config.yaml
num_hidden_layers: 11
hidden_size: 128
num_attention_heads: 2
num_key_value_heads: 1
head_dim: 64
intermediate_size: 320
vocab_size: 1877
hidden_act: "swiglu"
norm: "rmsnorm"
norm_place: "pre"
norm_eps: 1e-05
positions: "rope"
rope_theta: 10000.0
rope_fraction: 1.0
qk_norm: false
attn_scale: 0.125
bias: "qkv"
tie_word_embeddings: true
parallel_block: false
init: "normal"
init_std_qkv: 0.0601
init_std_o: 0.0746
init_std_up: 0.0859
init_std_down: 0.0859
optimizer: "soap_variant"
learning_rate: 0.00504
weight_decay: 0.0
lr_head: 0.00537
max_grad_norm: 1.0
warmup_steps: 200
schedule: "wsd"
decay_fraction: 1.0
decay_shape: "linear"
final_lr_fraction: 0.0
batch_tokens: 16384
max_seq_len: 1024
doc_mask: true
train_tokens: 94100000
max_steps: 5744
dataset: "wikipedia_en"
Each number is 200 + 20 x the weight over the matrix's rms, rounded and kept within 0 to 999. Layers, rows and columns count from 0.

# layer 4 MLP up, 320x128, rms 0.0835, rows 105-130, columns 0-127
234,192,218,190,225,180,197,184,186,183,193,195,204,210,182,178,191,177,256,209,205,179,218,158,214,173,213,202,212,192,212,208,192,161,202,200,164,177,207,192,173,186,174,200,207,177,182,204,184,197,203,160,185,176,212,160,223,241,201,196,192,235,188,154,194,200,210,195,176,222,204,182,162,246,201,223,214,190,194,187,179,160,216,200,208,201,207,213,179,203,207,159,202,212,156,205,189,212,206,195,223,211,237,176,221,209,151,210,186,204,173,181,225,170,230,196,204,201,223,221,189,221,189,188,195,180,205,185
211,176,229,214,231,184,199,200,224,201,215,229,168,199,176,231,165,215,243,177,198,186,154,221,226,203,214,193,211,226,189,178,184,202,195,207,224,200,174,207,178,202,229,209,211,195,155,203,198,199,152,205,168,230,191,193,168,182,201,183,177,214,218,196,177,206,226,160,183,222,210,209,225,201,202,176,182,206,232,195,204,235,204,203,180,140,189,202,191,216,217,235,185,195,228,207,212,176,183,228,217,222,196,230,207,239,192,219,222,194,210,192,190,201,193,190,211,209,171,229,178,214,171,197,183,211,180,216
189,197,172,216,184,181,208,191,206,208,179,184,186,181,209,192,181,235,192,204,195,229,206,220,185,206,231,232,183,217,170,225,204,171,192,180,167,206,199,222,218,211,210,194,187,184,211,217,243,205,205,210,223,219,207,230,221,195,205,229,175,190,210,235,204,211,167,175,173,215,194,206,209,201,223,212,210,207,193,205,226,210,183,165,201,213,195,202,213,218,205,209,186,213,180,194,226,216,210,173,224,202,166,196,181,202,185,201,191,213,229,228,212,196,162,227,198,181,195,200,214,224,226,166,187,230,187,234
192,179,177,183,209,219,184,181,195,213,198,218,189,177,184,198,196,176,192,174,201,190,203,195,233,171,212,192,224,186,204,189,199,204,189,228,197,190,237,197,182,189,190,176,189,197,190,188,207,167,219,163,212,194,243,210,219,222,202,239,185,201,193,194,168,181,201,187,196,186,200,212,197,219,213,158,220,178,193,199,236,160,229,207,144,203,199,238,181,233,189,163,181,222,215,211,200,206,178,205,187,240,200,199,203,173,209,195,214,211,221,191,180,169,179,183,230,195,179,218,181,206,196,183,185,211,226,224
210,219,195,207,196,191,198,194,185,207,210,204,165,223,205,197,191,202,167,217,202,184,167,178,189,208,193,215,215,196,198,192,209,183,187,179,206,184,195,229,193,186,174,216,167,201,190,183,186,182,197,233,201,197,207,221,179,209,218,224,237,188,212,198,202,205,180,200,221,198,213,180,264,190,197,223,244,224,183,190,172,232,185,233,196,203,258,201,182,202,220,197,228,179,174,201,202,171,158,191,206,199,206,215,206,189,213,188,225,199,178,164,170,224,196,176,210,186,172,187,199,204,199,228,189,256,206,206
214,203,160,210,211,239,138,218,196,199,161,156,205,218,196,191,193,226,215,191,194,208,204,210,204,231,201,164,187,206,190,190,201,186,226,238,193,240,188,198,200,205,187,170,209,217,220,211,164,176,256,193,211,203,211,181,236,187,278,193,191,202,215,176,204,187,211,221,163,178,214,231,198,245,188,156,229,197,229,187,195,220,185,225,209,199,225,201,197,168,196,201,179,172,169,217,204,204,138,188,239,209,207,231,188,195,185,193,220,219,198,201,215,210,249,208,201,188,182,195,186,203,188,225,216,200,213,211
227,187,166,179,242,215,194,195,194,183,205,223,212,212,196,214,166,221,200,209,176,213,194,168,209,212,200,208,208,178,211,194,220,200,211,205,160,194,205,176,251,202,182,199,226,189,212,182,189,208,202,202,207,199,221,187,196,185,186,213,245,201,182,187,224,212,200,215,214,186,192,187,231,236,203,202,234,222,209,219,236,189,221,191,200,188,256,230,224,214,211,191,251,189,215,206,245,175,196,187,200,222,213,202,176,177,207,178,209,221,191,205,230,196,212,164,210,205,214,218,219,196,185,209,204,208,226,234
214,181,194,184,240,228,193,199,180,178,161,209,237,193,210,212,202,207,164,194,195,185,217,210,197,237,183,223,189,200,190,176,206,234,218,200,185,206,226,189,189,199,198,198,237,207,207,202,177,208,162,189,221,166,184,205,211,181,196,182,214,194,220,191,205,195,230,202,181,187,200,190,212,216,218,179,214,196,226,167,200,180,175,197,218,210,207,204,194,188,219,217,196,199,190,190,164,220,176,209,176,220,181,212,191,174,180,214,223,189,213,193,207,218,205,199,209,171,208,203,243,219,213,213,228,205,212,190
183,176,234,205,218,221,201,197,197,183,201,231,220,215,209,199,199,190,210,194,211,161,182,203,226,205,209,179,213,226,157,177,221,174,224,212,215,203,177,175,241,184,205,199,196,185,211,167,233,208,206,200,186,208,202,192,186,186,190,189,189,211,185,208,179,183,204,204,216,180,205,184,201,186,202,201,201,220,191,168,173,219,201,210,176,222,202,176,230,203,217,203,197,184,218,159,152,204,212,182,205,170,171,188,229,209,203,218,212,188,229,219,216,196,208,192,249,209,171,198,209,205,197,188,188,227,185,248
197,194,200,209,188,212,191,195,200,206,221,194,189,225,230,192,176,195,185,220,254,232,201,210,232,236,230,212,214,197,178,186,201,187,180,216,210,207,200,177,225,219,184,255,220,172,216,225,187,231,198,208,202,185,200,201,189,162,202,199,199,201,193,197,161,195,193,210,197,199,207,186,183,196,182,206,193,214,204,180,197,211,198,234,179,189,280,197,183,197,197,211,221,225,192,194,228,207,207,184,183,191,225,206,187,188,204,199,228,185,217,194,185,178,205,236,204,172,212,198,207,185,234,243,197,211,185,229
187,233,206,225,207,198,204,242,220,187,185,201,213,224,206,210,183,215,209,225,192,236,213,204,233,222,206,190,208,205,181,208,188,215,212,223,205,190,181,175,185,193,209,177,202,186,203,237,178,216,222,192,217,210,218,217,200,182,178,194,184,236,202,217,210,186,253,198,189,214,220,192,201,192,237,214,202,210,188,166,185,177,185,220,215,197,191,188,189,177,188,203,184,160,208,236,188,233,189,193,196,217,165,232,198,202,175,226,197,189,233,171,247,211,206,188,187,168,203,218,174,202,211,199,227,207,202,250
210,188,188,221,205,190,177,188,189,207,206,228,190,209,212,206,215,188,230,174,174,213,217,201,205,172,201,216,177,173,206,219,197,186,223,175,198,210,198,195,176,171,173,226,230,181,178,200,202,229,154,229,209,180,201,202,231,222,176,200,231,202,195,233,197,221,189,211,194,189,193,193,236,196,186,208,188,197,196,195,215,227,210,213,223,209,205,206,208,194,187,223,216,172,178,195,216,193,212,184,207,202,195,184,156,204,233,209,215,218,182,203,216,217,177,232,202,165,211,178,189,193,180,196,204,219,182,181
183,174,171,230,192,189,144,239,199,202,220,229,177,201,186,208,225,192,212,219,239,192,181,188,216,179,196,205,213,167,254,156,183,211,222,222,211,237,212,203,201,211,215,221,183,226,170,188,214,203,226,204,216,205,230,189,238,181,187,183,207,191,198,183,207,226,186,194,212,197,195,211,195,228,158,212,186,197,216,204,194,188,198,200,156,197,179,184,197,225,219,233,197,209,210,210,229,181,197,209,197,220,200,205,232,209,226,209,208,189,198,175,218,190,232,152,172,204,203,202,223,217,181,209,203,226,246,197
201,228,189,192,180,200,240,198,242,219,217,211,222,161,206,206,182,209,228,218,203,168,179,242,219,192,231,187,194,212,228,192,209,178,198,206,197,199,186,179,213,196,180,195,192,211,208,183,181,188,192,178,183,189,234,213,198,177,193,211,207,162,196,215,177,218,191,179,213,183,200,206,195,205,204,214,221,204,221,239,212,210,215,181,207,199,220,235,167,202,174,198,170,183,218,182,214,183,195,209,194,218,180,211,209,213,175,191,182,189,189,205,175,188,201,222,193,195,184,199,196,201,206,175,184,147,172,222
208,201,219,209,203,217,228,165,200,211,227,189,188,201,211,185,234,217,208,168,135,204,221,191,198,204,239,184,207,219,214,206,148,195,182,244,204,202,219,203,212,208,215,182,185,161,222,226,203,198,202,208,161,181,196,255,221,209,196,196,212,195,230,198,238,161,211,194,191,190,204,224,189,218,199,249,243,189,196,182,219,216,156,237,188,185,201,180,172,228,177,183,215,197,214,182,182,170,231,217,206,211,217,204,218,211,148,197,181,200,211,203,211,179,218,228,209,176,207,234,195,218,177,235,177,202,215,224
201,189,218,189,148,158,220,229,187,188,216,216,218,210,181,199,170,177,211,193,184,194,217,172,221,200,231,200,200,215,227,217,206,192,206,187,167,208,190,218,234,204,173,200,183,202,226,193,177,180,184,228,219,196,213,219,159,206,185,188,176,210,198,203,177,188,197,176,198,171,192,208,191,179,203,188,187,211,203,175,226,213,161,211,190,194,227,178,190,211,185,175,195,204,220,202,186,245,156,184,242,212,223,200,176,219,187,215,212,221,211,212,196,160,180,200,215,195,229,259,218,192,228,240,207,195,171,207
225,214,201,207,186,213,187,202,214,215,206,208,207,173,212,176,237,204,195,196,199,168,214,163,221,196,175,207,218,186,211,179,187,201,164,198,225,195,219,181,191,221,182,215,176,235,151,200,221,211,191,213,219,217,222,199,198,166,255,190,210,202,206,195,227,191,200,219,185,223,174,213,222,204,221,220,243,208,205,186,170,202,219,199,231,188,189,180,184,185,178,198,213,182,182,213,204,224,189,220,201,191,203,223,203,199,229,179,182,169,188,178,185,206,238,175,195,167,205,169,200,230,206,179,221,215,195,198
183,198,200,194,192,178,198,223,211,218,196,187,202,205,176,184,172,228,194,228,197,186,194,212,186,188,190,180,175,187,174,214,247,200,183,229,177,202,234,227,176,225,192,185,195,216,185,204,188,202,202,179,209,216,201,184,218,215,212,163,214,171,226,181,189,154,204,184,201,209,214,191,181,191,173,216,202,214,193,181,189,204,179,241,173,206,184,198,160,225,209,212,178,188,212,203,221,202,204,236,223,183,215,220,161,201,224,213,210,169,205,209,176,170,220,219,205,219,228,167,206,214,193,210,184,173,175,192
179,217,187,202,194,201,199,209,192,202,195,220,159,201,226,197,212,241,184,213,227,195,194,206,204,168,147,212,214,205,217,156,186,213,243,206,224,201,168,205,177,203,192,204,193,203,214,191,205,257,246,169,240,177,204,178,234,195,224,253,208,215,214,185,221,197,215,205,186,199,168,220,183,188,214,240,200,184,168,234,179,192,204,196,224,214,250,171,154,205,176,234,158,164,189,212,163,178,199,192,161,202,196,186,178,213,206,163,174,193,195,198,185,222,188,175,189,203,169,173,176,219,180,211,205,206,161,214
185,183,180,161,216,227,217,174,228,190,194,212,211,196,206,212,222,200,180,176,164,217,156,208,173,190,148,211,179,212,191,203,198,230,191,235,194,191,188,198,176,222,159,183,203,212,192,214,208,188,179,189,160,187,204,199,191,210,212,179,184,226,197,207,215,224,179,167,186,187,189,219,199,172,215,197,206,207,201,228,215,176,204,195,203,223,198,206,217,182,171,212,206,220,220,236,193,209,234,216,163,219,181,221,197,189,220,200,183,179,178,187,195,186,188,180,185,177,235,208,201,195,241,204,183,225,218,197
195,191,187,237,200,189,240,166,210,188,160,198,213,190,195,161,217,192,238,208,229,209,201,211,228,188,184,195,227,201,198,212,209,190,197,219,203,196,209,212,185,228,188,175,171,221,183,223,217,193,189,204,208,202,209,192,198,231,210,199,184,185,220,228,203,215,220,216,194,204,181,158,216,189,204,195,215,190,192,203,208,174,182,216,198,210,192,177,179,182,195,214,197,199,216,211,198,184,214,217,216,181,127,236,226,207,191,213,221,203,197,184,176,195,161,188,155,193,176,190,190,210,212,229,200,207,227,200
230,223,188,202,211,170,209,209,229,199,203,187,213,198,195,259,169,181,214,212,216,186,185,213,212,191,230,183,186,217,221,170,180,209,188,159,183,176,187,233,188,217,212,200,226,197,205,173,209,175,173,175,213,203,241,171,210,192,211,161,232,191,225,207,194,185,215,187,203,237,216,196,189,172,217,170,245,205,172,187,195,169,178,209,222,202,172,176,233,226,174,245,183,222,218,190,223,236,198,188,201,212,153,182,191,195,208,157,176,213,184,216,215,179,189,240,197,184,173,164,194,172,171,202,205,197,201,171
190,175,183,219,194,205,188,197,217,209,181,196,182,209,164,209,242,190,174,202,225,210,212,171,175,202,165,184,226,209,220,198,213,224,179,220,186,198,169,210,234,224,235,212,189,221,219,208,204,193,195,213,209,187,172,233,226,243,180,211,194,198,206,207,216,196,185,217,231,210,202,211,203,181,247,189,216,182,204,206,212,177,200,146,234,206,188,199,209,224,190,145,195,181,180,186,153,168,183,202,242,197,189,192,227,202,206,212,201,185,211,220,173,178,199,191,219,212,231,180,160,201,187,190,201,227,203,185
204,185,195,194,217,224,205,153,202,188,215,201,162,199,201,236,212,229,219,193,208,173,187,189,180,188,193,191,193,188,189,212,196,225,199,232,216,222,204,206,208,217,217,233,175,222,199,188,184,216,199,148,208,179,174,210,201,230,175,213,193,207,201,192,226,214,203,228,178,168,173,212,199,188,225,210,178,214,191,183,191,209,213,205,200,205,181,197,192,212,185,201,206,208,202,205,240,211,217,207,192,205,218,207,227,207,147,185,175,214,176,211,174,181,212,223,176,203,191,187,171,206,213,204,181,159,200,225
193,220,202,205,221,174,169,197,201,192,212,200,175,216,204,205,208,193,228,211,215,229,198,184,178,189,184,179,186,227,204,181,195,228,236,190,181,209,231,169,178,197,161,208,230,219,251,200,197,183,199,216,162,181,192,191,202,181,200,190,219,198,230,183,227,214,210,195,206,188,162,215,193,185,227,170,218,207,183,211,192,210,208,229,210,240,210,198,215,160,252,192,240,186,226,233,216,208,194,214,201,222,193,187,182,210,189,239,194,235,189,206,159,191,190,195,171,214,209,189,196,195,212,221,219,178,187,173
218,235,216,215,206,157,225,186,180,205,238,219,201,203,201,227,234,198,191,159,202,189,223,175,206,218,195,173,202,227,154,220,218,201,182,198,196,188,201,220,190,196,218,217,198,194,199,227,182,187,225,225,238,236,204,187,168,156,191,193,188,205,199,168,215,188,167,206,206,196,171,200,197,181,220,159,184,217,191,184,214,188,208,192,179,212,199,204,213,199,160,247,201,237,163,178,216,203,180,203,219,230,187,172,192,195,198,197,225,156,224,234,188,198,160,178,201,183,209,218,191,194,191,192,202,187,192,201